config = dict(
    n_head=4,
    n_kv_head=4,
    d_mlp=768,
    positions='learned',
    attn_scale=0.177,
    bias='all',
    parallel_block=False,
    extras=['capped logits'],
    init_std_qkv=0.0361,
    optimizer='soap_variant',
    lr_mult_up=1.45,
    beta1=0.95,
    lr_head=0.00849,
    schedule='wsd',
    decay_shape='linear',
)
Each number is 128 + 32 x the weight over its row's rms, rounded and kept within 0 to 255. Layers, rows and columns count from 0. The size above them is the row's rms in percent of the matrix's.

# layer 5 MLP down (transposed), 768x192, rms 0.0537, rows 570-587, columns 0-191
size [111 101 102  93 102 107  99  98 104 102  99 101 100 108 104 115  97 104]
[[133 123 131 125 105 135 142 110 164 106  85 144  95 113 158 133  87 173  85 137 152 146 138 115 101 157 132 207 202 136 106 141  98 127  89 119 157  66 164  61 112 125 148 126 100 163 110 170 161  92 120 168 129 159  82 104 188 181  90 104 157 107  98 105  93 149  80 191  98 112  79 147  99 145 145 110 162 125 133 132  88 153 181 128 156 121 118 103 129 127 173 172 137 138 136 149 115 186 104 103  87 144  55  80 167 162  76 148 121 131 137 110 115 148 112  93  97 149 173 156 102  77 116 144 111 195 149  59 169 186  71 124 147 138 168 142 143 107 108 134  71 115 107 104 144 177 137 157 163 121 137 124 114  97 134 123 127 156 134 131  72 133 178  84 140 166  96 129 167 145  91  93  77 188 101 126  98 134 190 132  58 144 120  77 127 196 126 119 111 103 161 163]
 [103 144 111 118 141 145 140 107 170 211 170 113 125 112 146 120 167 149 151 148 142 146 147 194 161 166 125 108 143 182  91 120 133 177  91 127 134  99 101 149 114 117 134 121  50 154 124 137 144 122 138 113 131 153 174 134 169 100 146 121 176 101 129 172  44 124 112  94  90 160  99 134  51 129 178 144 124  97 139 137 116  77 121  91  57 117 177 101 170 117 189 121 157 127 127 125 123 174 149 139  58 124 144 106 137 184 106 184 111 123 100 114 117 158 135  96 103 122 129 169 112 160 124 126 108 111 149 190 176  95 101 103 167 100 135 141 105 140 177 144 155 131 159 145  75  85  13 155 126 152  72 183 138 120 149 155 157  79 125 161 109 144 113 146 126 176 121 140 154 127 100 177 128 120 175 118 108 142 171 165 163 161 156  49  93 127  78  92  87 170 132 129]
 [108  85 168 102 132 140 123 173 130 139 120 123 160 130 134 104 143 104  87 112 108 131 142 102 123  99  88  76 198 117 160 160 112 105  99 131 145 119 141 162 145 114  98 156 115 111 107 156  89 137 107 107 109  91 125 144 106 141 153 105 116  66 110 171 112 103 166 129  69 115 205 125 163 144 154 132 190 140  93 184 193 110 162  90 193  91  97 105  52 179 160 132 117 140 126 103  97 120 181 111  85  95 111 144 131  62 104 142 135 106 169 178 136 173 164 113 133 181 148 127  96 129 125  98 167 156 146 129 128 107 160 119 117 108 154 190 136  73 107 198 174  59 156 120  79 121 176 126 128 126 170 162 107  91 147 113  69  87  75  89 114 169  92 176 114 160 116 158 166 115 107 129 176 104 157 171 150 146 113 111 188 105 135 127  93 210 166 132 170 150 100 100]
 [114  87  93 123 111 208 140  79 111  98 162 135 116  96 178 164 154 147 169 107 151 164 133 178 146 118  83 128 145 113 142 145  87 135  90 133 142 145 130 122 103 169 197 122  84  82 132 134  76 109 154 112 174 157 109  83 153 103 193 134 144 118 118  56 119  91 117 140  62 165 161 149 190 155 119 106 128  93 132  78 141 122 101 145 116 116 143 150  85 158  63 134 147 142 150 117 125 149 170 117 141 161 108  42 144 113 160 137 149 123 120 116 149 117  95 116  92 114 150 116 126 130 107 213 129  91 183  74 108 186  99 138 132 110  86 180 102 139 109 216 102 111 147 176 115 153 143  70 139 146  69 119  98 129 166 156 129 195 170 122  84 108 152 103 134 123 154 175 161 162 129 109  85  66 138 180 142  96 100 110 138 122 115  94 191 155 123  90  99 165 135 129]
 [122 134 165 113 103 186 130 156 118 191  84 128 139 174  90 121  96 215 137 159 173  96 178 134 154  44 142 162  97 139 122 102 152 131 175 101 158 113  77 109 128 110 149 178 129 180 152 151  97 160 112  86  97 106 153 128 109 196  45 130 146 109 112  83 154 119 140 176 125 119 143 120 118  75 164 128 122  80 167 123 126 127 134  90  83  97  85  97  24 122  95 119 115  97 180 137 149 177 145 132 104  91 156 131 108 154 114 117 135 196 142 103 149 138 105 166 111 157 159 159 104 102 165 135  93 141 122 145  89  87 181 144 117 117 109 121 130 120 130 136 163  98 139  96 126 166 103 139 155 172 119 107 133 186  76 121 106 140 164 121  63 149 143 139 144 136 170 132 148 149 183 157 191 113 203  91  73 126  91 147 134  71 133 143 105 132 156  86 167 129 107 103]
 [159 150 217  93 153  91 140  88 137 172 105 128 146 127 109 100 101 129 100 195 131 114 112 141 114 136  95 148 127 155 133  95 124 101 121 180 143 149 151  77 144 139 150 172 170  74 172 115  89 137 206 108  94 121 109 170 128 150  91 195 112 153 139 155 137  73 138 169 161 105 100  90 158 133 143 165 104 115 169  96 113 161 130 127 131 139 115 150  92  93  59 106 154 143 131 200 160 128  96 171 145 161 125  97 106 165 182 148 104 126 106 111 146 194 133 123  98  99  86 112 163 131  51 127  83 115 114 180  94 146 121 111 139 209  94  83  93  92 149  91 121  59 103 117  91 128 121 200 112  98 123 116 129 127 124 153  74 118 193 120 130  82 134 148 130  62 123 173 137 143 121  99  98 101 177 140  68 178 149 154 125 133 126  60 155 166 133 140 118 150 109 104]
 [158 130 101 103 143 121 129 128 138 138 105 164 201 159 149 170 173 100  93 121 108 110 149 127 138 104 117 134 133  84 162 142  98 161 135 177  81 124 175 162 128 130 128  78 134 119 138 126 160 127 125 141 167 127 141  74 148 179 105  92 146  91 127 109 147  76 148 151 149 102  93 143 138 122  51 123 115 142  80 156 173  94 127  92 138 176 121  62 112 102 148 161 117 103 129 113 109 155 171  85 165 156 116 121 126 143 174 168 160 140 125 144 125 169 123 124 154 164 157 182 155 115 120 162 152 131 198  91  84 132 142 174 158 150 213 130 160 131 144 205  96 112 220 126 133  81  59 227 186 118 118 128 147 133 152  91 117 151 131 135  99 153 140 103 105  75  98 147 114 121 103 193  82 123 134 103 109  96 103 163 143  79 167 102  66  87  73 153 113 139 124 189]
 [175 129 131 153 148 147 157  69  90  91 218 110 115 126 195 169 136 154 173 104 127 108 112 144 127 146 163 117 138 122 145 144  91 119 163 115 137  86 113 160 110 147 143  90 133 177 150 133 161 134  79 153 102 121  66  72 119 140 144  71 161 131 131 105  89 120  75 143 109 182 150 113 130 140  92 119  82 123 132 158  69 154  80  62 200 153 170 147 146 171 114 126 132 190  98 135 121 125 160 123  84 106  85 121 159 167 154 158  84 141 131 147 128 120 146 132 126 181 113 152  97 140 118 110 116 172 184 151 144 137 166 135 135  47 152 162 126 121 164 118 167  53  89 143 154  74 148  92 145 111 162  58 132 109 185  84 110  96 102 132 110 126 110 105  85 136 161 117 169 142 106 124 146 115  95 122 136  91  70 171 176 117 141  96 147  62 123 185  90  90 120  62]
 [155 114  91 199 132  93 164 136 192 100  53 125 153 158 154 137 138 158 123  96 129 129 149  88 152 109 132 142 135  84 168 104 148  83 107 120  72 105  86 147  75 149 159 119 114 127 139 164 130 144 115 147 122 113 127 173 104 104 131 111 182 128 138 112 148  84 100 195  83  78  57 160 143 147 122 156 117 127 119 112  96 189 182 186  86 145  63 152 138 163 192 104 185 169 175 115 140 133 166 145  74  65 172 112 112  99 149  80 134 116 179 129 142 129 177 180  95 118 176 212  65  90 157 143 114 133 137 162 117 145 153  49 127 164 127 126 170  83 102 123  97 141 127 104 146 123 100 107  91 132 169 178 140 135 170 125 121 155 125  77 135 132  88 131 127 149 155 141 146 122 140 129 131  88 126 163 132 148 104 159  92 172 183 121  96  87 160 157  99  98 117 163]
 [118 102  58 107  27  86 128 151 105 137 111 167 114 155 161 105  92  71 100 136 101 145 109 115 126 125 116 187 194 113 161  77 130 131 152  78 132  93  96 121 101 157 124 153 126 124 171 172 136 126  92  83 203 108 196 134  94  63 146 118  79 137 173 151  89 119 159  90 111 108 134 114 172  78 184 116  72  74 163 124 139 137 134 178 125 133 155 115 172 122 158 170  98 158 107 139  79 169 150 103  87 104  84 143 193 116 115 170 173 151 107 159 120 154 146 147 116  90 109 126 121 169 134 160 143 153 145 170 153 171 123 146 136 123  96 120 129 103  73 137 165 105 135 154 182 127 140 136 105 101 195 150 179 141 133 177 125 118 131 111  89 130 126 184 113 130  97 136  87 144  62 113 113 188 118 118 102  78 135 160 148 126  80  90 154 152 115 104 108  88 161 184]
 [127 126 131 143 103 142  74 133 154 152 186 184 120 134 180 105  76 116 110 104 155 132 135  82 122 100 142 141  85 147  96 102 142 120  97 128 211 169 120 115 135 119 148 129 188 123 118 119 220 135 126 150 136 123 118 177 123 194 168 151 148 173 151 173 113 189  97  76 147 143 103 133  93 182 189  88 150 132 105  93  90 189 131 139  78 150 194  48 194 174 132 145  86 140 160 111 160  93 124 138  84  92 115 159 109 141 196 105 168 136 122 110 143 118  54  74 134 143 153 176 115 120 134 157  80 139 140 128 127  84 116  47 164 173  75 131 103 111 158 109  92 131  96  96 112 165  92  55 151  89 161 145  87 103 143 182 150 117 139 140 136 131 138 157 128 157  99 105 112 150 122 134 145 100 120 129 110 145 126 131 144 149 148 120 115 101 124 164 107  72 168 115]
 [168 124 117 115 118  58 108 150 123 111  84  95 150  81 143 108 133  44 151 177  86 160 143 133 159 119 166 154 140 213 195  94 119 170 129 130 140  66 116 117 138 113  92 120  73  54 164 125 157  99 100  77 143 125  98 165 100 116 184 133 158 128 108 173  91 224  92  97 151 145  73 131 115 181 125 125 160  95  87 113 162 128 134 140 104 131 129 138 171 128 156 145 135 144 123 149  78 175 155 130 117 111 110 126 127 121  77  90 150  97 125 181 146 110 133 154  86 151 132 153 165 111 124 159 116 106 120 121 112 115 111 125 100 128  80 118 118 120  73 184 117 139 134 119 126  76 112 152  34 114 166 143 183 121 137  94 143  94  83  69 143 144 148  99  86 107 118 108 120 119 109 141 142 136 135 172 121 106  80 196 100 144 154 179  85  93 147 139 194 161 152 189]
 [ 82 149 122 161 149 162 153 141  94 157 117  90 138 131  58 152 109 124 128 132 105 178 115 130 143 113 157  62 137 131 105 157 161  70 140 108 101  84 108 123 111 162 140 155 124 109 108 178  83 114 156 151 139 155 111 120  79 173 156  60 144 136 136 166 160 104 124 117 155 175  89 134 119 154 157 112 144 177 126 197 159  72 101  94 126  91 136 117 128 154 142  82 128 157 141 175 118 115 147 211 114  64  90 155 170  95 118 141  94  82 112 124 122 128 133 120 150  78 102 117 203  70  99 115 115  99 116  87  81  88 133 174 155 118 173  86 138 187  82 127 155 113  83 148 144 131 174 194  68 173 107 137 126  80 148  97 157 127 108 189  89 137 120 161 134  97 151 172  98 165 147  96 174 125 166  75  86 177 156 117 180 137 153  85  94 143 188 112 146 127 102 110]
 [105 108 135 130  90 127 108 150 117 170  97 123 136 180 131 148 176 131 125 153 172 147 110 199 157 154 157  71 104 184  57 158 145 141 163 121 170  89 143 120  76  80  49 183 155 146 127  95 101  80 142  94 140 126  91 130 104 109 109 126 108 102 164 143 151 145 122 158 159 124 157 115 108  78  91 138 161  99 134 169 100 181 133 139  87 145 204 117  29  98  78 106 140 115 174 109 120 161 185  90 137  83  89 133  88 114 137 175 129 105 159 132 106 159 128  73 145 123  73 132 141 117  99 130 103 106 121 161 128 101 180 129 102 119 104 114 151 138 107  63  54 112 116 140 142 164 130 137 156 143 132 135 196 191  99 159 121 149 133 117  97 137  92 119 144  97 114 115 157 122 138 180 152  83 119 148  65 156  98  57 191 149 181 123 174 110 104 108 137 133 107 162]
 [148 116 106  76 171 157  86 129 196 149 137 132 154 166 119 128 147 112  97 103 121 108  99 145 130 134 130 156 122 131 105 100 225 105 117  76 174 108 118 100  93  91 118  94 149  62 117 145 127 119 147 190 101 114  57 180 152 157 136 109 183 109 122 170 121 125  87 133 101 112 110  91 147 118 173 143 170  98 104 186 152 102 131 107 129 100  85 168 135  95 214  86 159 122  85 129 165 180 164 140 119  58 109 130 149 150  94 157  89 151 149 164 106 167 100 163 206 176 167 110 122 106  91  80 126 105 103 137 154 134 159 163 120 188 125 123  77 123 135  95 139 100 114 110 143 132 134 120  86 118 167 151  77 106 170 148 155 109 173 151 136 109 157 112  88 166  92 177 111 157  96 160 127 157 106 111  69 163 121 132  86 170 142 176 123  79 211 129 107 126 128  95]
 [139 146 140 104 125 105 181 108  96 131 139 172 106 102 155 140 127 117 156 145  98  70  90 129 127 139  83  82 190 137 114  93 150 139  89  83 116  89 163 125 155 197 154 147  60 110 169 137 116 139 109 133 104 167 130  91 119  96 130 158 111 115 101 146 134  72 173 131 145 175 165 153 142 184 149  68 158 150 151 148 132 119  88 106 111 119 128 128 150 143 151 111 142 143 182 163 129  79 148 116 157 107 186 106 156 124  95 146 102 126 148  95 126 129 164 120 103  99  98 138 151 152 102  72  64 190 131 148  87  97 123 182 214 133  89 139 108  98 124 160 141 129  99 159 174 170 119 189 153 135 192  76 153 126 148 112 129 146 182 111 160 203 121 100 108  79 174 143 104  91 148  40 149 129 172 107 174 120 119 131 129 122  94  74  51 156 132 129 132  94  80  66]
 [103 174 177  97  90  96  81 101  88 118 103 160 157  97 124 173 140 156 134  93 160 113 164 120 126  88  95 148 138 127  90 131 128 123 140 139 141 122  93 117 128 134 155 139  72  67 156 104  57  92  83 173 166 135 114 150 110 137  87 102 175 143 178 156 167 125 139  82 194 109 116 109 107 167 121 159 133  74 100 133 134 179 138 123 102 125 126 124  90 113 150 140 187 100 119 154 212 144 121 123 131 106 139 177 102 115 110 128 128 155 139 164  76 113 151 125  41  79  74 116  79 118  91 122  86 107 116 118 135 116 153  96 163 134 119 126 105 160 136 163 136 137 106 139 120 225 127  96 184 104 125 157  99  35 153  96  98 177 152  58 131 193  95 180 139 114 112 153 145 119 164 140  91 103  90  74 213 112 117 117 140 131  82 160 120 123 120 115 103 135 165  92]
 [105 129 157 141 117  87 134 100 146 175 190 161 105 103  70 123 128 147 163  90 155 135  58 138 151 161 133 164 199 142 108 105 124 151  97 177  92 121 181 130 151  77 132 137 109 132 104 136 171 182 173 115 179 138 156  90 117 100 113 100 166 182 110  44 160 146 149  71 140 166 172 120 152 145  90 118 165 167 155  92 133  69  97 113  99 108 102 127  86 153 119  79 126  53 139 152 104 140 106 115 153 141 122 136 148 148 151 187 145 121 137 115 107 164 126 133 180 115  81 165 123 115 140 128 181 138 127 172 121 131 164 124  88 128 141 131 119 103  70 179  71 134 106 133 106 114 103  96 181  74 148 133  93 178  94 139 118  93 116  57 201 145 136 108 127 168 108 134 135 134 159 121 144  63  72 141  82 161 105 213 154 120 176 134 112 112  96 149 110 143  92 165]]
# layer 5 MLP up, 768x192, rms 0.0815, rows 571-588, columns 0-191
size [102 101 101 102 103 101 100 109 101 100 101 101 106 103 102 104  97 107]
[[ 99 101 164 134 136 165 131 102  40 136 133 155 126 115  88 106 135 164 127 183  93 115 168 156 149 155 140 111 128 101 134 105 117 150 152 113  77  81 171 126 133 111  52 147 141 131 143 120  94  99 163  88  93  69 124 154 156 129 137 181  77 137  68  79 123 107  81 144 160 164 132 195 128 121  78 122 177 113 156 145 106  83 127  75  80 170 148 107 121 147 117  80  84 136 123 124  86 137 178 120 117 164 169  57 157 124 186 144 143 171 164 129  85 160 108 133  85 143 139 128 173 133 162 114 138 114  89 106 123 119 175 128  96  71 127 124 128  98 111 189 121 163  98 148 122 142 153 191 160 167 147  83  74 137 103 123  86 106 106 127 125  94 118 116 200 110  88 188  78  94 110 107 129 134 130  98 130 115 141 140 116 107 173 219 175 123 154 137 130 168 192  86]
 [165 132 110 100 112 133  97  96 116 103 109 172  81 120 137 107 125 144  94 157 178 136 145  77  98 181  90 163 179 165 196 118  64 204 100 141 124 118  79 126  88  58  78 141 139 128  80 182 171 207 147 118 158 136 119 214 120 167 136 142 142  76 129 102  95 107 127 156 127 141 107  72  63 138 231 130 146 149 112 157  76 113 130 171 128 135 175 151 114 135 130 121 155 140  90 137 129 123 138 135 163 184  96 139 136 117 108 104 121 129 181 155 163 109 146  94 134 189 101 119 111 153 147 186 118 107 136 111 137 141  69 149  75 150  96 133 111  99  82 149 169 116 144 119 192  97 111 129  85 114  85  98 118 192 129 154 136  87 134 160 107 124  78  76  68 108 159 120 139 170 123 117 126 114 129 143  81 142 184 127 104  98 105 144  91 145 117 109 129 123 141  98]
 [117 111  93  78 162 149 199 120  58 175 184 171 142  82 139 161 103 109 163 153 128 132 103 141 120 177 111 187 152  87 162  95 111 164  82 159  79 112 121 107 141 191 155 135 152  98 193 116 163 106 133 116 113 158 124 113 127  81 112 147 126 105 192 121 105 210  82 104 159 153 115 153 130 125 125 163 161 174 122 144 117 135 160  94 156 179 130  76 136 127 143 111 152  83 113 121 104  53  77  87 146  97 100 128 130  99 108 190 132 203 100 144 140 138 159 143  97 128 115 114 133 145 138 155 159  87 134 152 130 146 174 101 132  82  86 116 179  77 101 156 171 125 106  97 106 122 185 135 153 181 150 154 154 201 172 126 125 149 126 204 148 127 118 159  87 107 166  85 131 171 116 128 112 108 128 153 116 159 195 106 104  83 118 105  92  94 142  70 113 153 111 125]
 [116  98 129 165 109 141 140 151  99 123  90 124  83 152 129 158 129 138 184 137 170 129 162  65  84 139 104 139 148 113 106  64 184 154 110 141 106 174 109 181 124 188  78 176 105 117 192 119 137 128 168  98 112  80  98 117 148 101 118 108  85 140 163 165 141 179  97 171  95 135 154 165 162 171 132 124  86 101 178  89 141 144 139 159  82 149 151  98 181  55 157 121  93 159 133 124 139 124 103 110 126 106 170 132 135 139 154 126 111 126 127 168  78 105 114 152  58 116 129 108  77 106 120  87 165 101  64 116 109 143 123 137 165 124  84  94 165  96  90  97 158 122 123 103 143  96 169 105  78 194 150 129 112 108 112  97  69 114 130 122  61 133 181 150 112 169 100 120 102  88  84  95 104 131 181 169 137  69  85 179  47 111 139 190 167 104 150 153 139 130 113 152]
 [124 103  73 213  94 148 101 109 158 159 145 163  65 127 141  54 103 105 117 174 137 137 151 157  92 135  66 145  95 122 204 177 184 164 201 140  64 144 154 119 154 150 107  83 166  91 115 155 104 106  99 141 143 167  76 161 108 115 126  63 129  94 147 106  86  79 132 108 122 236 114 132 167 124 125 199 113 149 110 139 141  86 135 124 157 139 139  91  66 156 122 113 173 162 139 117  74 114 116 152  96 163 138 110 117 127 160 133 183 145 100 111 136 163 118  72 110  92 147  77 115 139 171 150 119 141 102 162  77 111 114 126 139 121 110  88 143 122 145  89 124  67 183 136 116 100 129 161 106  73 129 103 149 136  95 113 177 152 114  95 148 148 149 126  88 140 113 146  94 118 116 170 108 191 167 159 156 160 124 110 120  96 143 150 136 132 171 145  85 120 108  78]
 [144 108  96 162 160 193 113 157 108 120 178 107 122  99 150 137 137 153 117 114 105 169  63  75 156 116 113  99 193 161 137 141  97 155  94 145 208 144  71 181 115 114 189 126 131 149 137 103 118  84 108 106 160 139  90 212 149 113 100 174 118  92 108 131  69 179 155 146 180 173  64 102 110 113 129 145  54 111 125  98  70 177 143 128  74 103 131 115 125 103 135 110 148 150 147 150 146 114 177 141  86 128 191 172  85 122  75  93 124 113 136 132  81 105 165 163 120 138 155 154 113 107 196 165 169  65  98  90 121 197 139 133  44 137 151  89 139 136 100 115  94 121 111  78 119 135  93  87 110 122 159 148 106 117 186 143 134  98 159 150 144 123 169 121 149 149 114 177 105 182 127 129 141  91 113 143 141 109 168 111 118 104 146 124 109  89 145 175 140 120 110 106]
 [135 151  95 157 122 178  98 167 149  99 123  87  71 127 130 202 127  63 119 178 118  71 199 160 132 109 138 174  84  78 143 163 134 174 160 211 120 161  86 144 115 103 141  92 133 116 126  62  77 151 106  83  81 142  94  99  98 104 128  66  63 124 105 176 121 115 142 134 107 108 155 124 111 183 111 125 111 130 163 120 152  87 113 143 159 142 142 113 136 147 129 135 108 112 109 148 165 116  71 169 115  83 186 135  71 123 157 131 176 170 135 119 139 119 122 110 151 175  89 124 158 162 129 108 173 139 134 155 149 114 122 114 143 189 142 172 116 135 140 158 172 156 137 116 190 172 158 154 143 159 115 123 118  42  98 128  61 113  78  50  77 102  99 140 114 152 136 142 170 148 103  98 155 131 125 122 140 184 155 179 178 129 170 112 156 157 110 144 140 133  93 109]
 [140 123 137 174 168 112 199 149 169  94  85 142  96 102 132 166  96 182 116 134 130 141 114 122 144 161  91 121 151 119 160  81  85 162 166 120 134 200 151 128 122 139 180 187 197 121 136 185 111  88  79 137 148 119 157 153  85 139  69 134 123  97 146 156  44 168  86 149 150 143  63 169 144 133  75 115 155 157 114  91 104 131 124 132 125 161 110 143 122 149 172 154  94 128 178 104  97 103 112 142 117 120  68 119  94 165  92 130  48 200 104 173 151  97 132 124 144  74 126  94 119 103  96 116 134 192 103 134 127 111 129 133 176 166 146 131 110 131 127 112 140  85 112 127 118 112 120  69  72 136 103 122 118 131 193  93 122 118  73 116  74 141  86 164 158 204 134 153 129 115 137 147  90 128 138 184  97  96 158 141 118 100 102 203  87 162 135 135 130 122  68 111]
 [128 150 154 152 121 117 114 139 151 159 135 125 129 154  71  53 114 130 141 101  85 151 135  75 122  59 125 185 124 103 131 148 144 103 154 103 204 166 121 173 109 127 187 130 144 132  98 145 118 125 143  98 145 136 129 137 151 124 221 105 172  91  75 157 151  89 106 136  43 133  90 138 127 108 186 101 143 160 123  78 128 164 118 123 143 177 119 129 104  81 197 141 125 169  98 215 191 136 128 100  99 127 171 156 121 110 133 114 129 121 124 142 185 117   1 114 121 147 112 190 120 151 152 154 193  85 162 144 109 124 108 201 152 112 103 133 103 142 137 145 140 131 116 138 122 143 121 131 153 181  89 105 114 128 138 125 127 152  71  98  87 119  80 140 143 136 178 144 128 103 151  80 112 147  97 134 161  99 161 119 180 160  74  70 135 117 143 137 157  90 130 142]
 [122 137 141 158 146 149 125 101 105 130 151 100 109 174 139 152 192 148 202 194 156 129 122 151  80 153 139 108  63  86 151 132 119 100 163 132 139  81  72 138 108 122 157 143 101 113 119 127 138 111 165  89 150 156  70 143 135  95 126 170 115 149 100 138 104 107 207 133 124  91 156 160 138 145 102 139 105 157 148  99 153  91 149 116 141 162 120 125  87  65 127 142 102 113  98 163 148 121 139 143 167 124 107 143  97 105 181 128 165 115 175 146 151 159 125  93 147 166 177 160 136  62  86 109 101 100 182 122  81  89  74 121 101 144 131 128 192 153 203 169 165 104 212  74  98  95 112 117 115 124  59 136 148  89 150 134 168 156 112 161 150 126 107 104 189 178  97 101  88 157 114 197 146 128  82 159  97  94 112  88 155 174  80 169 116 131 122 156 109 149 151 194]
 [110  84 157  95 145 127 146 103 183 113 144  95 124 157 171 124  77  46 138 149 114 119 193 120 150 116 145 149  93  72 187 136 189 148 127  86 114 128  99 153 161 140 138 128 123 124 140 103 170 136 100 140 105 105  87  86 151 125 122 112 109 169 160 105 190 120 119 159 151 212  89 152 122 120 108 141 110 198  83  88 116 116 171  80 130 135 121  98 137 127  46 111 170 148 129 118 123 100  92 106 149 109 163 135 190 111 155 113 124  98 147 170 102 156 158 122 159 130 152 107 171 177 112 134 159 134 119  65 138 130  83 134 150  87 140 167  77  82 113 194  86  87  69  82 148 175 214 147 152 141 133 127  84 108 132 117 158 181 148 142 128  78 104 139 122 155 100 106  97 111 106 135  87  92 123 166 145 107 115 101  88 163 160 130 144 111 170 134 180 192  84  79]
 [ 60 134 126 147 110 156 107 108 153 155 155  87 192 105 129 184 176 123 142 131 148 125 103 191 122 181 130 117 102 123 129 169  60 133  80 176 114 125 117 166 134  96 127 134 169 109 127 115  86 163 116  93 154 105  86  97 111  67 161  47 145 154 129 102 102 124 148  82 104 112 144 129 128 158 146 117 146 114 126 224 129  99  78 157  91 139 169  92 138 118 106 137 163 163 173 148 105 125 121 122 147  85 126 181 198 120 129 148 177 150 125 106 114  92 133 139 122 138 127 123 133 128  94 142 122 126 113  76 104 136 109 131  54 149 146 109 105 147  99 134 121  72  77 123 136  99 150  65 102 194  55 104 112  68 109 128 137 145 186 131 140 152 112 189  99 108 115 120 121 175 159 134 202  79 133 208 108 182 142 164 112 100  71 167  85 152 163 108 138 116 104 136]
 [171 144  90 112 155 112  72 136 135 158  79 122 151 152 148 181 115 133 142 129  98 133 194 164  64 133  95 130 171 115 166 107 203 118 154 223 123 159  92 101  98 160 126 155 177 135  47 125 149 123 123 133 118 147  94  80 111  91  97 105 160 148 138 126 190  61 160 160 143 143 153 138 157 174  22 127 116 124 156  96 127 124 137 161 131 157 123 141 149 149 129 117 108 101  98 120 151  68  96  26 116 121 146 136 124  93  71 118 137 149 149 146 111 147 191 102 160 154  87 149 167 125 135 105 171 157 147 109 128 156 154 110 128 122 144  94 105  85  87  73 167 106  93 128 149 119 182  76 146 138  87 115 106 139 160 126  97 144  83 109 116 121 100 101 178 158 121 128 188 110 173 120 153  93  92 109  90 138 138 116 143 159 101 160 140 127 112 174 139 190  74 122]
 [ 32 146 168 137 120 107  96 146 135 169 137 108 148 155 150  86 100 180 174 147 112 104  86 172 161 126 114 180 216 146 159 108 155  93  83 151 114 139 119  95 124  98 142 141 104 198 132 116 103 132 150 183 121 116 100 160 187 170 198 123 143 173 148 137 163 146 104 130 136 191 137  88 140  99 123 136 147 161  64 201 114  84  89 127 170  96  96 104 153  91 131 139 104 141 107 184 131 106 171  95 139 170  88 100 143 164 133 148 149  93 125 140  79 112 132 160  93 172 131 145 142 172  57  94 152  71 120 133  75 143 142  83 131 152 170  61 141 207 138  87 107 112 162 119 153 102  85 101 121 140 168 123 106 127 149 107 131 106 114 173 107 143 108 142 171 125 176 134 123 128 146 113 111 111 124  99 143 153 164 130 125 124  72 149 111  48 162 158 126  96 125  82]
 [164 188 166 131 161  95 143 135 129 162 148 157 144 107 141 153 123 183 144 122 206 163  75 130 137 107 135 120 126 155 118 113  88 178 155 148 119  70 142 153 131 147 151 130 123 161 138  81  95  69 158 142  81 119  76 101 140 128 136 120 122 146 105  66 146 106 159 160 103  99 146 113 114 157 153  87  58 171  62 165 118 185 122  91 143 123 202 201 100 152  82 102 123 122 130 124 133 121 145 108 111 139 122 131 102 145 201 158 141  84 102 109 120 158 180 126  68  75 118 153 113 163 115 107  99 149 156  59  81 215  95 125 174 162 107 153 133 120 123 159 114  91  38 134 124  61 146  84  98 140 114 127 114  63 129  96 117 129 158  89 110 116 181 147 185 131 158 133 135 134 124 135 129  95 173 128 127 145 123 115 152 125 115 143 156 168 141 131  81  75 107  64]
 [141 105 140 140 112 105 109 138 148 109  90 121 138 119 139 167  73 112  77 161 109 116 119  86  74  88 100 144 184  34 105 166 179  96 116 110 176 112  92 130 183  86 148 114 102 118 137 112 183  97 154  99 132 133 112 109 142 149 161 138 155 128  92 160 101 119 137 121 139 126 188 200 112 184 139  69  36  54 127  80 136 165 145 164  57 123 174 177 119 141 102 149 200 171 129  98  92 154 142 132 173  99  91 154 121 132  89  80 110 144 147  93 118  91 149  71 137 126  96  90 139 158 177 115 131 157  89  51 147 110 124 110 151 106 136 116 151 132 133 137 155 141 152 136 148 128 164 102 165  66 126 122  91 124  97 164 146 181 137  99 112 126 106 127 123 108  96 181 107 166 161 169 154 165  87 178 127  80 111 101 135 140 115 112 164  94 155  99 164 174  97 122]
 [114 111 120 128 142 140 119 140  98  77 154  90 122 134 128 193 105 121 139 140 109 102  95 105 113 189 146 107 116  96 166  99 127 142  69 106 104 131  56 187 108 149 140 147 110  86 132 147  95 141 124 137 105  97 127 131 161 139 145  77 114 142  83 155 170 104 157 134 111  86 139 106 143 204 125 149  92 123  84  94 146 158 114  98 153 150 130 156 114  85 109  98 125 136 171 168 145 125 168  83 178 130 124  92 161 141 106 141 148 143  45 140 109 175 155 146 133 112 117 103 127 187  74  96  88  64 150  91 120 121  86 118 166 159 171  75 112 158 114 105 122 178 140 140 101 124 129 196 156 165  83  96 129  76 150 145  71 147 172 152  72 104 148 126 124 175 182 124 137 123 130 128  95 192 145 143 200  96  94 125 223  70 175  81 139 178  84 133 163 113 140  78]
 [ 92 155 137  98 106 103 214 119 136  98 158 102  93 106 105 157 175  86 136 111 145 126 133 102 104 138 153 110 124  75 118 154 144 139 120 111 112 133 110 146 141 162 139 167 123 135 156 169 131 144 203 156 144 155 106  12 114 175 180 104 127 117 156 168 136 143  84 102  91 120 138 147 131 111  72 154 146 206 165 138  94  92 139  92 111 140 174 123  81  92 149 135  83 169 114 190 110 183 150 158 110 114 120  95 102  79 131  98  99 106 160 154  91 160 186 142  98 154 184 100 134  36  80 106 128 161 120 134  50 138 100  66 178  80 114 101 105 109 136  87 110  73  92 141 125 129 147 147 129 123 139 164 133 156 158 146 153 154  98 141 151  88 106 126 118 102 145  71 102 187 123 113 139  94 117 133 132 125 111 129 167 115 120 196 191 165 138 116  89  84 147 126]]